config = dict(
    num_key_value_heads=1,
    intermediate_size=832,
    hidden_act='swiglu',
    norm='rmsnorm',
    norm_place='pre',
    positions='learned',
    qk_norm=True,
    init='orth',
    init_std_qkv=0.0217,
    init_std_up=0.0217,
    schedule='wsd',
)
Each number is 128 + 32 x the weight over the matrix's rms, rounded and kept within 0 to 255. Layers, rows and columns count from 0. Numbers have three digits each.

# layer 2 attention value, 32x256, rms 0.0405, rows 14-31, columns 128-159
110186092150126134118115127087177121141125115152153034138109105131142125073106160133123091124184
119102094138161109140135095114126186186140174137150107176191167101084100122146128180113114130155
098125058111103126165154138125164123115117109110156119142145115105110078116088161084116110130162
103099209139131144145151149099165086127080133137132090136122106168128136153130168136172155097092
079208148160145101111164167148139090149151166127126153100182173097095150127126131130066075144159
162150133121106131117129146083165103091066173123145185118179212117128075090117136117151111123104
132135138173133148159108141170126094106117155120106115191130144154139145139123112141116082146115
139136047133123118084184095141163171124143158143143158130175131137088104101120146090140161146168
094126193108125127088198087074129145099119089159149108154165110097070079108149148155122124113137
128150096126090143111119128114078115135119142117127115120133131053108117159126199097175149139079
164126125137197166120091074098097183155075138157124162112171107107108129093142142099168161123107
126170137109159124154133145123155131132105124119090086154126174155193195138102118113162161127148
168178096122153135163123138148107168090153089161136172117112079138148154131137164157119100097106
113121113173180121141136108119068125121122110144120119139099172165132121130135106135159121124167
141175120097155109157143112127067108105178105104127084119080092102147075123138086133128096123063
146140102079115149176115107148129065155088141061128144124094140088137143130105176160101057136101
087092100108079115069123092077060140091062110124094108134177128118114104154179125139148079124091
145115163162140110153140061164165119098115134160145158162129135170148125148146064103078170134171
# layer 2 attention output (transposed), 256x256, rms 0.0791, rows 14-31,46-63,78-95,110-127,142-159,174-191,206-223,238-255, columns 128-159
087160070151108102146151173096091131092192118196201102144083135139062182067077083170157159081131
110166128120165133198127128124094113141143134125127109164111105163114117135110134169108183079152
133185106067138144125163133175116148096128179137136146100167126089135113109147119145171176055129
105138135157206148126106136090102160178123111096090110116145095145191079107118141169103087106168
131153180083130068107128172068129104169158159205138125076135170089088108103078116128089102120160
141152147097094137125133135139159176104110131100114148147171088115167137091103084048138136152141
111167152160148162152073146175085138123078107156151066181158088119126135147114094151140108143136
092129106119147102121150141138177131161201143131129144120090142110146109114143072089146118124119
146165160091112120126176172147173131097186103139109101136129176123187078124113115168181065141176
153108145096088143142106111103108130109180135129082175135131161090153118155083141151139113187188
145125149142094173111144084111039132116136109143142177093164116177096139128113162056118088135081
111088142199138171064082071072094064111139113099092126106046180065240157193136158134189136141142
171161076075171222113114171128075158139154106123117085095116105184095178123104140154157121072164
145075139155153150086078106124129107116125092123197141058136135093151127123099142162140144097124
198136192093105132109164103106182103184126107105170107123153144156120141090121124103138118116158
231156085037077150167081087171143129122049082011108147132195091154111134164204110143100155130136
117073111133143148159157125116140101141165113092121165109149091176077161159151132086183106100092
109137112143104068180163187134172131108154079187137128154136095111165127063072114122111125105145
150034127159134108104077112134056123176117112123125131111092140101129129135124102066142174102096
107148109135111102146102134133148160110123128139163174125149121177165124141128158135115082135089
168172152089173141089128091142138104118177160149117130198104118117181206160178160124137124099103
080130061091106095083085125161213098083138131113085104152100198116149115179161130161097096121177
124070146113130090073152125109131160113113090160128144063122117129103081139097099121142140123131
107089129188106085135132131161075142131145076176099132085069110127093136103107186103161116097135
087004070154133152095180101097092173187123119178131161063154075124079111147091122127106182088131
123197160087115095131123152094130066127158128143150100145121172094181123155153160092090098172119
190111062134101154103121114154078082130112124076075108142131103118183157151203109078162125062101
108142088147134132164121126164172121148138161169105171088107065145118113129090131078110152155165
085158136130067099081146159174155155116165088117095131166134089148113162154070114145140124145155
125081137073090112161143149089123125122109148065126149086143119099084145133127112142113158111139
101195167158095169116166139135186099159128174057144112167157180102177140152135119111134119117101
081134142111115092105108166199125169131183088127086144098105044110130170159186140110124119109030
103069135171104158153134116128146129097106139103144176147133124132141150139120163084133074167143
055070089150153147084149093126114142071166147142151127151095104149130106149132131113133133089117
167156108082141122114128146181186079116142140116157111191118185166223174103100137022130137149129
152176139103136114104158123125096118120062123137131111122133102102176050149136117086204111167128
107151135077160027092129144111201159046163111122088119140193141095141117108119117155143128116145
108111150125048126120092193093140161130115124142093174157164115134077171163091171132156124181130
130087116136096113125141166091125117187107129099074122094144117063148140135085163138156114174165
115149109159083075139111171124060113117157116133112148128150150095069155062122083158188205149078
152187109154153188138148108137136116093142130116145080144080121236125130195134107139109071080118
156097127111155135087131165107130155151148112120076141108141166119156079119089094179113146113097
131114156135129073151095145110150111132135100144157149149155172077084123084120105145078151127182
117124133123161115120117158119148170128070161109136120094088092118100099089087123153090203078133
092141080092144116124129085121126124101090127153125087110153155098146168147121130110164125144181
115109114114136165162082144135142164084101156110118168100146097152089155165202140034141124139158
096066118132137128071125140137146187149129112069160095126105125083177107133121113097107170174126
183123133101079142101148124113152142157124132078140124119201122137133152074113159085127133111093
076190125157122153103098152114108140093108129118141146095067111135134144146131177114175126187136
152150115059124132123119113147112155161093168153135094126116179171145167175137158115138118080146
115203112137129132124153116189160149074190099165086088089108166111174120063134207156164137039053
180106147127151198136091145147125128100105104138088122137108110173152134159088145165153086124076
177165123174148153085092077207153110199146180121159137145123164114176121167170097137150099135113
028143048130197042155171167107101089105162147107126068173156120118087057103077128108124177128103
176149206133123084123121113138159079163144100094133117145105172139199072202154099172081096112067
131067133128118136117118115120134079112124133129136166115157075056118184159087096103117189168150
142151126141099115243100197119056133090063140132129043151105128121126149071141056082148131063082
124198087149106136104195087121119119134121169158133185126111154106094121082133096104142119147147
152107110094082163124162156115106103104080078111092096144113088107110120106099168126130183196106
109157131100065146151146114174128113118128142096139100173150124140138120199141140140026129165113
158142221048060087163059122098163194173101121128126111151141171116114107131153138120176171138153
151092142126090117187127165133080164177127124130133177170122137127119117149084125179155126120133
121126140167114107148147124151123116137099146067179143096133129180071179156107087110118138145120
102141166084141144026118067068198126120153095161180090185137170145139107083141118147140136138099
193118064109166108153122076151123146120089106126134108145083084115210119151137090120130124181099
140145151129185089111106124139074086142121045137122110136167102126114055095163124195085139144137
125044153086106097118139153103113157178116191160096126110125078079106121050097144080095155166131
169121156150139121073136089087161153129093126160119183146188102119131106098095106177097129182051
129211076118187135108099147110169120110128127127127136118207104127206114105115134185134157103247
113174181141163089075128151138101134103114162137085112082099183146151147195141134120169150102176
105177115156165161193212123104108175128131112165030117091109121162107140117102145093086162084083
136107130161112178039109130092093150157134111002175142092104125098149122222170121126089146107104
073095014176166090160158148167088191164091069140072109112135112084119141092154184136151109133118
127175100103178148094126132157114194124186125107155169098108190146166124128171085081117128125161
107135126102172107105109119118161138140139143164137076090119141096102138084092140121152173102086
176101163129100113129127124085180107065135153135051138147154129210131117134114154138090116097129
092102135174198138168111116102155097143117149156121131064124141069190176101133192084120134082147
125168089180124161164166108138153115126093158135150108102088103136093092144100182107155142100162
164146090131078165177127148130142131111106169159201179160118098196129135122078121081109164140146
165149118143111146077122091122140107082106138099139112157091041123102128088149122166161047142132
126097164132161081119152127111181159147138172113170133126096136097087168148073147077116162119132
135130088182084122100153093154113120133090132157160165123165112160089178142065196109159128137069
160151136129162109105102098135141115115093114112077121090172083120166169131192161123118156071202
141157093147190089140080181165122103121137124083138107075156101166162130193112088164131111103117
121158142156122128107149047111155126104186130105160206114133155183142131142143171159112103056128
091130134083192133142156149090102164105095130147131086154167117149123168159204150078153112092149
140177143137129116182093142152099188088132137166145104140136040160091151159129098131158162127110
087151176114148124060103120127132117162129146155061129081121243071141196114119126111114059155058
124141143118099109109084125084171164147163106107145097166107123102111084104146182092118110113173
172159158165099139153148091170140107162171180127149157151114145130121134130160098186126151095182
113144129145150115117158101116148166167139126148152141156107135106080125129106123112155108191171
117164059123079136110137143173167138115070155154128108127123204108130100130147175151168158103110
080079150182069121137151134103111159117188123128175154081124083177071168121037173131113149128123
142102165111115132149152141100124087180154123115156158117130085091109131131057176086145153158136
148103136149122133127125097144133110113154172134101151128106137112117176143145105148090139139100
146079148073151151166118154121111101125106151148133137181118099162163172149156072129102136147140
122119143170069080140188121141132117144186154163137154127088107130124174150128116157165105130136
154114168112072138127145104128076107145114087159119128150139090130137131149121119143117156127118
102095125135149108068115109147125144095136123142142168112091176144079070109097116084094101100087
150063091147127132103119144173134136153124110082168141151086115108205140132138054164129102112046
141096156085138081104153150128153082145107148111133142168104124113091168154155102206096147105119
097117117100156182125102169132129106155117154141086126125142132149107122153134120155114132099118
129111109121088154165087097186119117084200107183117117168119163115229081126129132129165157078099
158121106116123145151106131127090122103101085188109118097161183126134104118133164207114122103102
140113097139145123153142148147076157177119137149147109140132093126113121152109142183175118142088
113090170133076132146108140137140094126157149107218178151134056097112115088116122155120141169118
143149111122128094149145129109114109119154159095141162150149138082178123145155104118131107204126
150099135121150137137107140126167133154098114152118173143199161115094119173151110118065121172121
123138145109110130122118182117135143121091110105124100086143190154141068136094151109148143146118
155119144126104112124081156123143085110116153152124087138162140122147085161143095118162161091130
153103103151158101136069132165104184148153124097105118129121130146116162114178095048117133174126
102128104151116141128112155133137153128108175124160121106168120139160112161099116117175163109128
103161097135078090123087200115096156124179119086103150099170166125122116183175126088155129114158
087145179125143166121074062132080132164177168157129114144121075137112191119119126234128185140122
138123130137163155128159114123158091127178082081090103142082152161136108069150157142111147194143
105180113134149154087134162116122115096136141113130103153127131141145130128119125084139094160149
140123115142081130143141160110113111130071098120173085146175019107166117095143161164157160154119
105142166130166133164141133132099109166134162107080122151161129159115142125110119190111102123142
137144148129143145217119139122166142142136130079090132085142094138122128126141155140162125121134
101164156141112079139125117106150135099176136106164144100148072102127150170178155081186096111135
176092137127100081173123108136138115112084147159087141092093121084086160176089105097156160100125
109138151130136193159158178139174106144156127123164127145133136125162098137116178157164064177161
144126125092129140169081100110161088078153119127118116128143118137136102126157105101076140177104
170112151166111125098103139124124131101082132118154153072148166114107083125093108130148140146156
141090146153105143125100126124137111093068107163122101107106150120123111095150157206155105066141
156142150121087092139157086111119130165160195100173064124111153105157175112090094076123135155086
134149170175098210087156148128112026046149160120096200149129110139169114158142110252136087079095
126129210104154155134138143121136055108129098092140081067102089172144205081135149112118118128158
192149164155137111066101064102136113159116123148200147110139177120125102066121093137143130173162
198105128096121119116139091164108150158115099101173143168165096117144154084177076127076115114110
176131065111174160181107073124172135104067142077186071230084088123160169141222111139163166071123
134183146147144150129149107142147146121112144116088070116123116075102120204168105196109161138123
150214122090178127083125098158162148084082148069168084119106168058169136132138161087160113090132
139064171170118176163056131088137123122094109156061098129126132144104141198136135056120141114120
070153141118166113194078150157142122148143199177092102098098183142148112168116114159133139117148
158108155116165120147152097142127110074122063137057112132139158173154121070231107155109104115079
096177144148014169144116173103164009135178160124137093149078195111128106094114110161071052170137
141138094128134147087129080173139124156101146172115110150104167188105079153146117123058087123155
083054182147180145083150129130111090149081115097075095110138142137115097124116074107121156149123
140124093108111156151140105141152117096151166090125113143108142083124070083127094194078187138151
103093104088123112154113147093147144190088104130114083193124162139093118118158123184188130222132
099133125107099138165137134113127147172147090131140136163164110108074117122184097146138129139148
079188208160172173162087180128190146059167132159190181067103113119081124079092154137137206156210
065102068086099150111108147109108129159152066156121112119128111126107191046123167147161066101108
# layer 2 MLP gate, 832x256, rms 0.0934, rows 0-82, columns 128-159
187128142146174150068139102141110099128177150098084107078062121129149125153147068114112102108118
168152129155130124105185127136112097116137122130103117165122093087138134140132124177133098147097
077150114147116092167175114059141133073075130115111113131175124099075078138175111129140065127122
101127118156153089141160158129134099145116111135134136148162114100131118136131129155104115123150
167180106118151179106159063196152095154136148134144117121103088131171143115131114180133092124135
114110146154124113179137146124103132120123138076149194099144145117118119132075094114108168116110
141211086153133128158113081163150147097107161131074152136142098114127098115154120104129053134177
144158052146078096124133189080188117155175097092159147130104141114148137081060167109140150092166
131139151121148100071138135163143139164171157166104048142113174120132119143184140101149149115141
132101112153097160121161125090092111094144167065086120110174117089103108125125106081110099132199
089155082110158104157152095127121146111096142075096099123148127081144138158062192142139156135083
153113116167169139057121106158143169139155090126190125109067173083116102111117185062074100151135
126119084147092126083181127109165103120130080042109170163127125142131092167128131119103061146104
163163132197140156087121163127137142075087112201074144168136098095185177173135116127102109127120
079160113147082122086170076091142064155078158119134121123111082132065134115136128154146072170164
125114140074117156093185130101133104144084121069143095176113130108127144159196156136066183174093
148145131117050129131157168117097101115175132134120177145104118135068183164141102061127137171104
167196127116114086146124094120124179081139176107118131100098145183162127154151107095166149163121
114143111134161137152137095152088144151112079140159157119115109147039128120098057122151144134176
139139066109082124103096171111125144092178129092161130130105104130196178040125176111131105174166
095131149149107089138162136146118048155114138120147078116120140114141123125177090154118153099124
173132067125104116086128123165176130101102183122120132163122095127127163095127107180153108122109
169168135123177078000189107156086125157152097089149054129124184165130118145082109095121123095066
123090159135115063170133147097201139126163111113098150181176157126136073156192143166166174080145
149066104130181172141122096131074175158134107100165099154167142096143133139145116107129163139101
133118142100133120149085114068093123151146109102112116122163140177111116080138083121131125134114
127146136096126139097103124153091128155138117112126139090136157119149130154146141125162136135103
150098108125121162162158161169147112073175177130138145098140149141133060147155190071147112159136
107117111106155132129112120147177130155084111136127152098118124125134119134109108100132135144150
157113144140105104110110130146107147167111130111124151084141131123092161069127143120132147125124
109139148109176163144140095189099168145130122079177129085114100109112082096158081119186057133117
113187099095111116156142165155142133160158138106171135133114141116210087190198140139114110106130
140159113123143103151131103186172191161099102153159145139165156136156102154080143153147106104150
139155151101104102124143116065150092111144145140108166117102114132113114161190079150106143137110
135166178140117129098187151145161156130144162108120144103097118098154114098132119133110058104128
107091114153130141123153134158104174157159174082104125110130157115140134099107109165109130103157
052100130116097107147103100110117110196184157116202076169079108176149148141105153148101216160136
121075164117094173109180141099139071094138115164171109100113118184169155117146121142086135171124
160086140066118178155122172159179125113113101112130160149108157122124138161098173096096116115127
161112141216109134196140083147128090195101173108159133107134151153088125154183110105129086134133
044115146164166149168139190152095090136132133109185157142109145124083147129078129052155140115130
101127153130132127109097124118123089132084152141139091157175141090069167157121169094166173182144
090151125108099175134116122134116075104168143108119163176076116099086105122124145083184090115121
162157085133171132095106111142153127077146139159104076099128112067115128110104111070111124132129
115075105075185183154014132084126155127094123133158080119131143153057194136102120155221136156090
164185129105096156212122194133100035137077130104135149172087098110132179085103199117094111084118
084110118136139171126172099107147119099082155124145141135161160124104138092147139088116088169076
154124112136092117124132213207133149153075115129165129086111188150084114097133096123096125130187
157100076137145202103136136090107124165094144065181109129129095107082141140099158133160078135109
077142117129111102114103139130078150127119114143107095200114121116152112131082136140150072146103
138150133105104144152089151170168126137073141180145068161188139173210132110207102102125099135153
113120180160161183133103131102127174156125110119145115142144081141157126114163095123203092132097
103134052163162183165164084162101060175096115173098095166136104140155162109085129121103152082177
143137073094140144218181175169105118122137085109124151188154147140111109078126137184106114143089
142148099129089154141142165168163092143116151076171156131116146142137142091192093089110133146129
119147121067121136123111158089110156100111079100164125150145163177176196115155101108162103094131
116212148131112155137124122141127151127038126071219193067149172090143142138175116159151111161114
135090096121120199156111162128215130132106131147090134158158103153130113142154140139124106153088
176162111082083066100102130154167073091098114113169177224123135085144168118098070138137187121159
114146120103120081158120174133182129131123116180160125123135139097111133160182183175209123149177
127116129096123171138199078092059114117149100165119180108120117098160178175122122135156142143146
142076150082138140150160084114083123158098148180186083110119128129131129107159156154122186192132
141123159084157131109135125135099114117127056142164112112122124140142139139132152062126150126143
087157112137173147124081108226107126071169129101133100092112120128140139126064173144093130144137
159132089084160148054110115179111075107154082153183154173099098131076073124131077188070142156143
127131139088100155148125139110166155081188166110139104157135175062122126189144107122146163178142
067094129125115130060139101191097135116138077105137097110151128090130090111147142091142128152128
155124143121092084103166093103159123128127117127129152140141108120128055121115104093154117144132
146168089108051108148100105124148115145141120104108149098115115152100083121093108068104116106148
069109135116111098129221094112120076087174162167114185167133113088124093124075106172100119146131
114125158166108122108119160176162104148087147046133086154104079097100122082145129151137148106111
136128139178153151101149131131064162088084078100175148143118149165089165106127170140194076085151
124110111095117114108164161166149105107123084130166131104115072110118125107097082190145113080132
145110082143130097146206117094162172129158115084140188082130113121106066151136123115091150123116
125082118138166119192074139158159106146128100149131133102147157099073077170121052071212125150157
149119187173090151170142114169169202096108071108129130130077110125103117136141138177065095105110
111083124122142171138110097114151087112145131118122140106143117107129153130138119156112144144145
159119141134113155113188173134105172178149107113163097083089099161116130109133157148137061113187
106156135213078135105163179163162136058128067122149107166146151108112126103160141141148125087118
112073128149132129095148172162067124156113129111133178138130087083144106127077093167083159126099
128155170130128129168146141120079123079152144140161157119112112123164069193160137180158092139103
135120133085124111106144151167207109137128096111096125134100082082133093151136079119079096149092
133138166133133145158143145166181109152091135131145145154100164087057079129094106063177177124181
# layer 2 MLP up, 832x256, rms 0.0907, rows 0-82, columns 128-159
101148175079121153098164149135134107142171175114132189091088094086125070084135112143184037115140
148130169089135112173186121101116138104119150069157127118175074112111121149079132089120140080088
117121136115100142084123097125159143122128137160165123050116097125102096129165138124138129093121
109131139117127120143151164113107136130115156128132109154143136155113104106133113151130131127159
089103132167111127129088140147117092149173088089148153194113119129149147167155129121126091153086
134143143096136128108135131158175169147097138116156112108185073137160103135156179144169135163105
165078127096149183126109148096165133146129183124134100104090071138133174222144153141113170094124
072178100148125115105163084096190135166154154073112129177158122108126101092145131108154126168169
112117091130192071197123159172130125127161101079148192111140118109117105111136156103156127133108
095115111161161138082138125108107156112130152124111145136142131092140098089121118122108066163147
104144082144162141129122169161147105118149134132090073160108159177100108093117094148146165150047
152111125085131089128132122167177081186107097108096139047106184133143127125132149160140095170168
065163153108121122122161116124140194142149139125121079206127130118116152132169115124091146191164
164139123152144121139131117143120111129175144134133124175112089183147167118201111175106107105126
227117152115197147184103176255102216126125098134148154131117134116176155094177163117118168108109
119172082101179070121119174160099081114125139100145128203141113128167166154161134125174155131059
170145114138119113132109112108098154159145117110128122140098135045125124155151108074186123136086
121160118078105147164112163130118101108132121083109101146078122161149160144065080116147156179091
120170103157141066112159091154132138155180128144127138164180113166138173143171111171133090098077
118139135165141144153117174121071141090099129071093078124163102068088139063129120108098101183142
133148148118064139099082124110176110123162128164095158156161165170171133130130088097114115096146
153105138139158114098080116140126136129158159177119146107125109155119150128112134129110121151173
155105129150100171075123153118158151135101104190083062154102186111160103159121131115127128158108
161104133152185150145109104122129093148058120151143130162132195120132148131117127133163156149191
139145111129147119151136158118149159157135144176143107143163110144117090146122081098116111115158
151137137103208115137166085172127188105117113120107112108157162163119120129179080181122158141095
122121124117131152122111131125143072108122145101152118093094170143121143125099131152128151111115
120091121092127084083146137075084108157039087108117139114143147159085131154106055126117143100138
095142148087126133167127171109101124121147069082141131125113153110144116141117093224103089156183
169081169122114130090126099146111118149179074117100117109153098124100172065129081177114142113118
135105099143119174083117146124119117170081176132114128127076054161120164130094112133153143121115
103067184081122080120110130130146177158167175028108171125081116118180063098029162163116135096070
175170109156092153213125114066112091181072148187149209086097112193137129103096151130153082152127
122186043138144107055117158198114094100130131111176127111072087106161116163144104133082143158124
099111143143097128107132140141124065121200113096134122162120101127158081191064111122077153111094
089104121111087156144113171057105127133151149103129190087094144172156120101104159100103125212149
138162164123104156111100145147164106103130129144176122135060125113132175129086144147122146135153
117151153134073156182094169136140132131095126118141174140124113140170133106160183116088198038158
105202118123100190171137170097120073118107123101118101087121173147169127120168116148090177141154
105091074092159140041068069172145173114174086145163125121128174157101114143113101175125119154137
124164096117168044044144176133136098164061072139101133098134116150114129098124145091159176151117
175193072152132078100181155138109105036171190142152148098145163112108123169091101110146133123120
141110100124132081111144154134164125141130148078127105092136118168157116119143152104110151166156
137096129093111142171093123164128118101104151163141132113137125151043057156199082098121092141147
171095088148126091175154138093166145152106084148137149123101108100111143122084165144150188113180
116105168123104135090135131126127117099178129131140211138122173152119156094177100083113134135149
131118159059129165066122180103114100220149127136080114132133175060167188134095138121080087116175
101139081114176094151138130176112077111132088119116139140101145173089136140100101102090140100212
136144138126087133154058115105142136088060161098135097089136107086091117194096135128110162138134
142145146118200098077154139141112113101120108109121134132150126144182084113173141067156019112168
156087136076185112174122134118151149157091153066157133141172130118141139116159104134154113162148
109077064124089118179110114136116128109157127075143124156116122166083079120155068186177155170103
138092088123133150141124122113131063140126155196113187123120191169114128158127139118097098161072
166138120139136124094190077166161154101095171087156167121143118123114147085121116159136100127125
120151137073170101050151128131141188136152098167113160137087146121132144132181115157099073091071
089078110126146085145185108135152177081107110129103133128134166136118124128131143112126107063158
146186124155103143091158074074120165102148095087080082128092170142155047105120123158169078128090
130069183058122158163149147126162174147114118132158139125090133146143148154136151068092064154079
128125112087130157167088129116093132131187109081066129164113067172102168095155100101075091155090
123098095146107123111101138137105155183143146197111065145150095108115110119110137087155120128144
140063108172121209104153092150129088147139152139141130126113054095100099184082159148141067147126
073095158165066099133084119151121123056104102100137160134156107162099058117135145091154163072142
123157164146169114120165179097084096112148107164095127166103145124145141177120107117138148118130
081068155155116095112185140142159103167168196154134112148115113143153100175192118170113143113179
129120121166098091050145147157173113123162151163082125129153136075152088141091153123140141156145
163145089148126131166145156161082088099150122149080099085125108118110112066140153110087122161142
138076096127148157095107147101078098122125135162088116099130097104148235133105099083143118173084
112159000126118161130141166147091143095138138120218133094140094088125140096073117165158102114185
120136056117104170113125103150117071115114199113156117125136101127145098128056144099089117140132
134075092160090098121161136099111138100092160165130186138170156131173081100135116186168035170139
160135111106099140108142136124116125113153135114129074083165054084173091134109145153118134198078
145130171117167124213097136127130120149098104115089133134113111182103109068101081143140007146196
119103130120109138108119063087144121136080177139121095115146113115108098098064120127072162130115
106130113132077122166125098142141146106146129105114115133117114120111069194166103152087153183113
041121117106089172127128149132173124091143191116128077084120126109098074128075112162129180146127
108123137101161160131140086118097130152126116129114094112062140086134091150133148140067138080104
116096102126166095139182125129162106091168103146167112122140141093109135125140109122141137141165
214149163116190145149117179139143097070068153126150108072151174167190147118114080151126129190111
159087151118141116160099171145148077151132107106155166138141100108108186098119107203122164101097
157159127139144088129074156113124163118150055179077156148113139159162138124105082064140103117099
174135150152102125178135142130098113106154165163163135081164113111170125143074097124140104151118
166121132186102124147130138098104198115146111146150119155176132133115129126112154156098147106182
161173106128121160125154076112149080088130116204115140139146092099117094111154144102048151164180
# layer 2 MLP down (transposed), 832x256, rms 0.0808, rows 0-82, columns 128-159
107171130142117147135170138142071187150106096158144165096167107125127120162161173132135091138116
178102114180138157195121104161140173126136126099127159099080138089121158095122182179210137115143
158110102124109127147141140154144090143109152151097195073163147143118092123143150107147151135165
162142125145113153102079123131174142123131149165132140110122116142088111153131178163125121165106
173149070161091143126096125093059151124179187144068086146078104136106124111088152077118098098169
116139090173032099144085198113100134107128087095102138151110169113129083070157139151159110077143
108124079139142147136161155148130151135137101135198149162118087156091117214120151000145109144108
122103122126086176178055088099146116069119116129106064163183160164080060123120134079165122144187
180151145107171112169077069135126133151104086146059170135151127098125092123179098125125169126174
101097072188178041122150099114147118102147178100031120157124173111146097130068139144087115151165
139100207126129140099150124137153122083130168115165129180117111094119088130154060158098110169091
097154176071150129137095103104158115165160159194145168142171149087137119109137169150132156168152
135137114097169121145122153149140124140146113151069130101100167123116088051117128227102103015146
118103090148140124060155132095124099176136130047149050151113157108134104167060125082165125182159
171148111134123159109118109162099152168147139162150104165155108170139150112185187093074141174116
163067097069163164136106136072076135089181132110114112118086159126155129112143091225137120056090
127150097068174088160127147128085089129143170175172085123117107055171136056150082113115099048140
096136116126107114139147166138085088114120085120059137067094152119131120116141142103149146120118
090137150050162127137130134161154066175109098168110124111114151147181196153125178255142098032105
126134157130111146133168149099118142177110134154085168151141200152138144153163101195201134117108
079122145108132144119086121164160126139166158123089126156152085161148148158160141178119134165157
110104105088117076139107063158155127113133083115108062094112084130121143172197136172085147076159
094108082170143120123148118142053175137111102076093143080118139132104114133170120060173121069130
149098172035125093078191152141107180155097100049136095107127158151219117166124069123113121109102
102091144106141120092175107127098125115143096145131121139145128143156147152163114167156143116079
174180128129182157136148102164133142178061119109165133085101149069152057120110070185132152126158
126131112128116140163122123138151143148122154158127116127160102150134075136145123097117117091172
066132161136140131145134140154094143105114163144087160163120158112185174119107131145112083094135
152068124170108104143136176115149158130105092119153163104131118131171123078107142221134101128125
117068106140128137131113151147129105114138140193161090100096111121128107145139113132077147128077
153159131175196150126158065132180116096061142107218082147098095134090198154101127107098086216106
121154160147124119103143080135163150159116092098145180154089135133184128134138135087106153120081
145198099110125184127090173145119153121118135145105041113124116118101125124102051063116175208165
189120203126117117081181153168108148066169131044109092136170150154097135138119092064054155175126
106148120106173126160132135119111136131144131121139146150099101122162153150117116110106139093143
162101133146095079061046133142095140150120088157142111123126164104105142137138117130163139072110
165138129095094117140116092093161130156129141120104092151086181136116111143112140179107168193137
078163116114112077131071091127135096150139053109131196182172179124115181133174120130061141108144
130095139131120102160169146123091125136155134104120088106108127138096150136182092255150134160183
093115134131123141137138103124160089122149075184098177144157194121126114085109142149128146154136
119141161086094208122131125123150175083116102151158138119099126099108103125138135239135175044122
078141144125157132060155088128186143080132093099101147142149153170119125138101125140177144131149
163134114148145122173137143132189163092133172052182092113159127135126100130124097005112113194110
105129084133132100130098121126156115092082127120163115151126089140073149103153137172152094175169
168135142126112133125170073090138103131142133125146152089076133143127173122166186165109085129178
195195119062118106161127132112160126123130122142136085124148148167146155088166158110151136146094
140144087171093138123102182161089149158165070126118136108092094042101086153073137109111140061165
100103095058122154112112139090108171073106130153077151060101140103173047157140143119100088195166
142135167192094148127160099125103073054107152093172175099157150179124136124121206186081150158188
136130127130112099079099121141125125150116126167196146120139099128138138140155122255142111087073
131063093063147150138137073132139067133130107147213172081175099124166175152094140155059108054082
131093046129111123159124150170177175150155043084149127101145120158124197124134043110188082113166
151134146128148061163113146087120099147204128076162173108139108099094102132166148166116102054141
179151118188093143137136177096165153168112158143128128127111139112138120105117161109154140188106
128185147154135168161068134148188153136081114179146104127168059125148140107213127065152140126096
105122105137118168152106093105163088115145101098090112158064172089075112158180134144120104194108
074109093104096107166127155129141156147143142147110200137192101146099140076153134128133165134163
166155122017116054157172172110117106103144130163143131074111087103170113114223147092088122074185
108158186140140073112174084164141151131182157174164079211164128155132112152172172171099155234098
175134165112140097116163132083106153157151114135144095095100103116130121161136093180104141176098
066135113147133137116136149149118111112176197087113137174084153088196125102078120008128128127127
142124102172098095186130084132132169168157131096096154106133152139150086116121168073139122017124
139133112136128126130115147077111124155115133132088117100109098139118105138144081112107109000116
157168119145143142109095085155143077149148147124138112095114162124085115114137128200105150206143
153090121154096162120115135125130138135103167151092101067156165102136123193156127252146138098127
190118180157124138083070084104130133110143155066153106186119104181083154114113120103084210173114
147107121145141162125117156123123043130141119117094151131126166152196174111118178081128135103141
084102111178081167135134157134168133109091134123099065136120148116188111126131098089138093143071
068152090130119109182141121081163095137150144090134102156118154157160106190117118165149116084110
140117094152124168106081155120076135096169168191154123166130163116111108094139133060127146121086
111154077126136153104118086109175114135135137098183114146112079151124107098097172160091079106130
129163055137143091067073149094122169123113055140093134136127140081082179136133139255135138135114
145130138197094153119098135080117149110133156025142097156162124078150093145120099157111113170096
159118125145177139124107111102112156139092137108153098128094087126061184066108145169105148142183
122134150126122150146129137121160116100099111146153095153116106188144112106135098121099152079117
114171090105159121157143143051116148123120129113115122130173142039182089117115087110085089094132
127129093141127089144134113148106117107130095093121144105111141121138207107132123096144130078107
187125178127127086159171107154131187138095100125125073046112070181099109132085094148131118164209
116116122152151142113108119122136124052175081172136154138133099102121144088136139056094167196090
105163112149159114131126169115079105120214113130085115148091107164108145159143131114137203090142
140125097145142107138106149185092134143130117110190125160196136152190112152119122020058091220116
094098143129126138158171154098180136101096165083144127105181188112149170092116087164163177171140
116113134128157114139105161128090123156188150141103171100100156083202107119108060196138183131108